config.yaml
n_layer: 12
d_model: 224
n_head: 7
n_kv_head: 1
head_dim: 64
d_mlp: 896
vocab_size: 5963
activation: "gelu"
norm: "layernorm"
norm_place: "post"
norm_eps: 1e-06
positions: "learned"
qk_norm: false
attn_scale: 0.125
bias: "all"
tie_embeddings: true
parallel_block: false
extras: ["capped logits"]
init: "normal"
init_std_qkv: 0.0334
init_std_o: 0.00682
init_std_up: 0.0334
init_std_down: 0.00682
optimizer: "muon"
lr: 0.0021
lr_mult_down: 1.5
beta1: 0.95
lr_head: 0.0222
grad_clip: 2.0
warmup_steps: 200
schedule: "wsd"
decay_fraction: 0.834
decay_shape: "linear"
final_lr_fraction: 0.02
batch_tokens: [32768, 65536, 98304]
seq_len: 1024
doc_mask: true
train_tokens: 495500000
steps: 8257
dataset: "wikipedia_en"
Each number is 128 + 24 x the weight over the matrix's rms, rounded and kept within 0 to 255. Layers, rows and columns count from 0. Numbers have three digits each.

# down: layer 5 MLP down (transposed), 896x224, rms 0.0371, rows 811-863, columns 0-55
# up: layer 5 MLP up, 896x224, rms 0.0574, rows 812-863, columns 0-55
down811:074114104104121150128128117106163123117125124098112133113106133185139113103117124123138102124141127070140160174165137158137156118107093160147092088139103127156146131140
up812:120136111120149101093134145168102108098102126160129148153085132130152140154144114103128132124125113171126130113151101110126094133129103137155108116088116110172123113118
down812:163110141153148129108182116116052160144172135183134130142170120119134152089125122125144144120147107144111155149135117130111143129073159117118132083111163138171088111131
up813:129126151122116134135127114142136117152103123093141176147135162155119123127172127085135121120096100120136117076130138174152106138074097110117159126149127153151086118142
down813:143104117130142117081097145105127120147136092147138145144141160117113146131132083098147106115110117100169105096141147135120123105105142099158198128088142151143153135103
up814:155114060095095125096118125149120118138117133118121131123130127139112130142120137131128129142121135148170101132113125133117125169084133116136093086150132188116171131151
down814:112097152148120147129119102147136129158123120094115131098172131149096145134122081093143120106130137116135126170125102099152063111161135155099119129174146088134096118135
up815:175124141109076137136123106150168167146130106122101098132129140122126146070139127166089088099137161108148097116144133130094149115144148118135135122116119113144163147153
down815:083077149113148162137131127128139115121129136117122092130115177148114168173076120140138154141140127119130176111137112136166151101135121138081156141142113140106070127161
up816:133117112132118163117104139141094092128128083149130099151137204153101146140137144096172126129114143143132129115137109169140115165132122126151162101117134097084141119131
down816:091132142182131121101118083064147156151124136089127161181114139138172091147142104153135115161171130129156117168120138129105121148122129133118120155142138132147145158142
up817:095099126059136088129137143170134108109109178125164117142143158082107111130098134122150184168143113108156123116080104123104127079095114134101107155201120083144175103123
down817:111113126122136073090056156100081122147111076142129153114083162117128140137084106140152129082150113078129130109130180108140106082139121149120116138113146101109119108104
up818:127135109141112111110114111133142153123160098130099101141127119118131137137109118149103115175126135143119108114151133126143117138127156134135115165113145130139141117160
down818:133108133121121153138156107124141129122143141118123132121128150140131120113147109109124129133119098139138133106143143151114129136123100134118137116138110134151159141151
up819:134112098118149130132154129152184121165169134157132119107134106137107133130123100101115118122148121117139128133123158117160079130131091116151123139112147166140118143110
down819:111129123160133149120116153153109131131166084134109111117123125109165135128124100171148114151139105142151102163155107140147149135082130104115124143108155153111117108119
up820:174127111118132081126099176154143178107159156091147107135130131163116133142127166137118118192162144125116147122142141108104153101129134123109123158135121071126109115127
down820:136080147132136158134153097133154142140169142128122123157127111112080123148179071107132154119156144143101126140093136141147109094096124116118120113153164155124155123154
up821:130128116114118128113134152135153132133136105139131121139151168091128132131107078110167122109132143138144131115107085164115117158104123167127115103092103113173128133146
down821:133128148093141123138147165125141165113136125147083077145139111138131142072127124131138180133175106100142127134130090146115137172080107130147137163118139083092124138167
up822:066090137192137110142102136141114152092116158114147112075136088089130142090170143127130089194221101138141109129095144084086166123101136128163144174133088148167124100146
down822:153124107099126135124122136144130131142126107150102118149129109180150094134088118175153133126126153145101139126168088180148104121133142115097135085137157135117120144100
up823:090139135121159141126147110132138139144145166148152155180142162111166091092103158138127203092165149131163114117125171120102151126125126130134105130127144097150110141117
down823:091159131091138089184111149105136115173101112136075148134112127132128129138153131138148145115159158124101169138122167061129128156134150126124116118115110124138130095136
up824:103072132147118121134095173135129167127120101126110114115116136114120144098140131150141111145137112094186135136126135131124128099102128181147111096121104122103103132075
down824:177138085117150142119112127131145132152141109099150122113123109117103104086136148131143137145102104099148153091135124103120118148127122145143101084167155095131145123128
up825:146111122129135136141106153150140147138111141134132125106113132109125135126137146138099090137128128129137117136126127131152154107135143151135129102137116122125129112150
down825:120103129119131122142115125104151154104142106140118103134112162118126156107112142116132123124129149138151116126143152122160143130138129135128106131147117114118093123135
up826:136125109167090072125076095133098113117182100131101153139109151109101150098162090106144171099154116147154115145097155153097114109133123089141136123103127142166126137118
down826:174119086184129119150136105095118128096119149086148113157157152149110102128106128168074117157095123150134141134117133122092123111128145150107078122145109156105130164120
up827:164149115120083124122121098111089134178126079102093113117120145132126148137084166124153111114095129106125089123110135138159119110114128166123098119148099116070089146134
down827:110111123137112108099137148078131141138139153149112136126133129100129118121146154071132171143136139110098119142108144112082098154145144187102123158124139144124102100114
up828:139106113133121138104194100156133146108149107134127113122122126078153148102115137142111145135150148120118101100121123099077141164076121131144155147183159114102104150109
down828:121124136114124117127116095137126106131115119158113132148152181099107162112154105143140124133103092205139114123130119155159169113133191118085122128138152118111130131113
up829:128078140064167155115142153148177135110140108126144127149110095162188127091093121125116162099139157120114086139145119090129146118103150181119076170116152104131101130113
down829:113160122103151103108134136131115136124129162077131136115100157113115175158145138137113118103109096091143114120097148066101157097151160110127180118077162140145126133128
up830:146098107162104123109120122122114132138100142137136120118131135133144095189124117185145133151105109114141171075108105145155136134149101072163093177141142126142130126151
down830:110108169098131133143125108170132099085120118098126066077147070119139137166115134155123105105135109094132121160144156074128165206118116154123122106086101071145178132152
up831:123108108152133150130139137135146162121163131124144170132149152114127143103141088085122115172204121099129132103071114122127134117149159093113158146119139192142127165138
down831:134164125127131166098115120113142129140104085116090113135110125129173156143137092143118156133121163125175096156090120096117150098112145110123140100156132129123113146131
up832:108136087095127155074149124153146125126167072126107106090102092148161122103125125166081121138121146145138108124097118119104131145098145170143061126113150093135167138077
down832:145135133135171120130102124094107111079104134168149098121155172126153129136122142147135143174091138131135088099156167160117087060124164139110159097141116082126053135148
up833:102127170134137135136127126143137145087115088147138107102137136179121125126138099142106158146159171155131126180124137114154118153105125119142100125129138112131118153137
down833:116120149128123098116152160125168118163136095169133106119168092113142124123109168168143083141139123122132154114132153131118142134142131085140132166132144171099161168171
up834:118125142165122088124087129127113118147087146072091098126150129162125085136101117099144114124156120121098156094130116108128146117167179105094157108127120130137114143080
down834:124087138100145153085127133169129115105120118179145144137115126159135103147085124184146067186039130122140182077137152152115107098098116167113130108140151121099148151142
up835:124132107103146124117131127124128133136139135148110114153105138118134127143139138146120116091116133147112116113158159149125134117114085129131128127099123157126128151144
down835:093124152149112120142100132118117133129111120107104119099115133132127144121154132111112142147109109127144143142140116166138109137118124106166105120122128126140191166113
up836:119102137124098069134147126115078136097103110105113148134180129157110128159124128137142119154149109148130108124127151136133131112178156117163171112132111116126135122106
down836:135179120127103111124119123151114106104125091118161115145130162128151130159108116118149143166138132147127162133111131147126108087107146161127170079072131165164108117134
up837:094103163144046108128106108142134120121179122130173123136134147124087135120153099144169143127113133108111166153148141154104146133098142161137132147123116104120152179132
down837:133145101197120153134093105113116155158136111147163140121143114115133119154139125133147111141109129137157112111116158129147152123116105174111129199179138104110137086108
up838:134118120173131140110120107153145135099117099125121150130106122074116084116124100136130094127106150109136125130099140158101120150135133148121101134141140088139125122119
down838:115190132114145132143130134161131116106129092111109129131150160077114127123153112138152132122098170161121140136146121163113118150133137163123112172118123141145103122145
up839:128112176145111103148144108116111119136133164113139124114126104154127116117125115108132125118132107141130097109111140152152148096084151114153147112102145119100117121155
down839:122107167107093105136154142156085134103124108083156146103119137138141116101123095131118106128141113178152127121108134140124112140156124109121143112146147128097128136120
up840:151136135168125105129137145135125163101092138126109131119134163134131121117115145161117126117124146128110116117131124147137107135140137092127117110131138100104119114099
down840:122170116118125129148119116145160129159109113147112154101134122099119145127112160116170133107119123094151143139133122105122116121151112133114141136094147148131131099130
up841:093094148131140139128149110122130134166132080162126140122143122127128103172092136117101134118116105190144129156117130135130139108136084090122093085119080135093104107130
down841:117145184121123103166114116157090161080077113112118124163170084119145103109128109089143160139149123109094082126127116124143118121102105127186138120119139123093135177096
up842:085113117111075107146134132160133112148125118151097139139148093120136103153139112098092093137129129120110121163149106108098166119117126146134112130149121138136112175111
down842:103109143094134169141130123109138079110088148122163119113109134133116144106130129138116101145089124151129130173116088130139158104127128127119157129114136143105110152138
up843:190102143107115102174132139130129144139118136169085117133124144157153196133134129095144100105163102147164141087165117151144112140093133116140121095113085175126121130140
down843:111085150140116136096140121111156127147067127161138123200113138110076118098145142160173143120130182102165136152132155115143158107146100116129172134107135134165127088139
up844:157068117114076140151154196117120134119153147089124078142127121129108130162155097132110117128130137083110149119118128124141128102200135150125166152111126115084091147115
down844:135120124097123163133128191138155138139104075109176131143114126134145144092159051084123180149109157139122142148137101141125144134156131122094120092121109117125097135135
up845:133138121135116145143110157133144170085087131089142083123134171160146129144129125111098134158139131131112086171142128136126130114114161143112124179189137136093111120137
down845:133131120112101110187130124144119086134141174088099135115152136149135158166143152103063124078132158157094099139133149081140110157146122144115124137171164148149108136144
up846:128098122150150146133118111097127094147141180131163147133145101146151129081123144110147145139137105121150108121144151119108135136143104127147126130122116128145145156154
down846:142143131122105110159127113129139156143102102083135126176122135131116093134163080150112144114132117135114128142140120116175114154135143158139139113125166152118127106117
up847:134115171089112121147128152110123103098104083143108135156087129149121131122109139151121130130136116150152159152114125124134161116147123135134090115116091146131141135138
down847:136139136155062166131122119151109089114153134132149126096095119154126117147120131118180107148127098102073186118096135120106141136127129119141089155128173121087143100124
up848:153123126138168155147115118163139135107085123154095086122145119103126103096105126125115140163121103135145167133099101155076153171129084136140130172110113129109170139140
down848:096163133116140107096159102124078087126126145140150139088101131127093105161120172131102099120105142135137106099120146102170131124145155104164109133120124127107094085110
up849:122076142075109110142148139115138122107138130150156139128114117143137153110108129131129126108107105155149112140125120151153144173072136116144107125125101138130129130115
down849:119109165137088176100123149129104117079123121105173138149167101126106107129151121166153109135111089123132117126105131145148108153088128141139113148175144135120131141125
up850:158119156132152182148100121102098131134118107153107160161077158111118150137105149106117091125105108131177119102143112155100122128076128163142109136153139133133131112115
down850:140124115129115120130130101151081113119124150095132133121125108140085075141111162131115156123149092102151117152152137122095132090141141136136142115132137159110072140120
up851:139109086062084156118116102157120077104104137132137123071137117134144135133170110139169100144083103159167130146151154162142162126107131125168118131102129150132174101118
down851:142156123128146130152178118163074114146149114130111121101153140160083086145134115120126155109202124118180142133050104130111119118167129136068088142164127103145094071116
up852:140140133139117144170107124124100123140101135090145083093159162155146101132097138096119119119098117163126120117124114140098128103133081115168105129080132131139158134140
down852:099122127075136129143157131142151120122152128125116145127147095128130138115134067095124108134150162133142141152075119110130128166125144115114157130147118098115122124155
up853:087118120121116147143130101122121129151126089145085097099140153112145143103141161115132134063130107132129133107081087173156150141151143113083132127136082122119098142168
down853:097169100138098106109136151130087146131173133088144119106147096143069104132097140145119145165134073106122148098163127133122125141137105149134108148135097050148124133120
up854:101074127126139153105112096094137074102079142102097128150143164125105119143163105102107115132106134151109091115086128112105114120155093141116094144160165162113121096145
down854:124137145097106115136175095061124126217204107148115096161118090123141115132133120129089148123098170161105106164097144104169181089105150117146159148122105106128088113147
up855:141117131108102123138166156152133168126138116113153148137100109117105127122098105131126135145201153116159168131149130102111132127134143141135137136137128131104146139094
down855:098150170142143120111120122116134096143133134116087101107111141170160124145122149136134124144125115121094156146141139098160115112157141097162122094114117087158099124098
up856:076129121118139114160125141081152111119146169128138144113085120136102157113142128130118117131100101145153147125135109120136117131136120099174126132129139127149097155131
down856:195157131114115088116101099154128118117124141161117089101133164121117103111163116111164142115129135107086056130165122130157132098157136149168076157140142102150106084154
up857:141120140124087122101078097125141109134100113117105130135135121087166120114135119127162108142123113144140109146120101130080145110144150141130146172102129143164169110127
down857:150130141132121128115134139128117104130144108121151120161154135119137158143104133104179158135111133126096163137125140133144139125112133155119149133096101132139158128146
up858:112147138147116108124101103148102121113124106117110126134107119146144126127117139136063107122135164154116086114112132127098105120124130153151155183095127124102166117120
down858:109122203123149151109143154127134096120156134100129133083128079149129146178129136134144126142109094084122107130159118135134148124118149138130108118087125087081106134136
up859:153072107108155134147143091077161091154169077141153123159111107126145135122084132124114166134075151135124054115178116113181141114123111165132146105149154119072097135149
down859:084118138151161083113116099110121105119127101192126193084119079151111169089098124104126134093123088118156139130123113145103129116127142109125109131099106102096126122158
up860:157085125125108137111111120101087104120079158108121115110105124091140148138151110113111135142169134141160111132140149124111124151115147121126138128114136110150077105122
down860:133140165172085070150150154126135198136184157160105168136125124156130140134182103126061121057146100106128159091168141096151117098095137086141131106135113203122092146119
up861:179097089149106150118127155153095124121141114153125113117123145136108147095139076135132109106132130122104140152119113136089132135146167155120122135149141141122128145153
down861:114122141182132132136146153114115161167121121145116141088132111154091123117139133130106112153132123127151140148116111104124131185133083123147134102125102116093146113129
up862:082092179117102143170122132104079122083086131130106121115094118118130121140144113122162153165122109107153115122111124187140140138135138131125082110088137105121104127130
down862:115160128101164115149103091128096111112132151135130096128126137120109146134140120117116139108165128117123156103154094125161171109087113105153135122134092143130143079159
up863:124096185143148129125107116135155162095122174145043190128154118137115109129184135180119144106131121132132127133077142111123129120179159111164126165184074125100144059125
down863:135051118179127152149156194083139120131124152207126103105186144113134181166141100143118149176109155122145096126131116122160164145103091085128133110167088124112166143124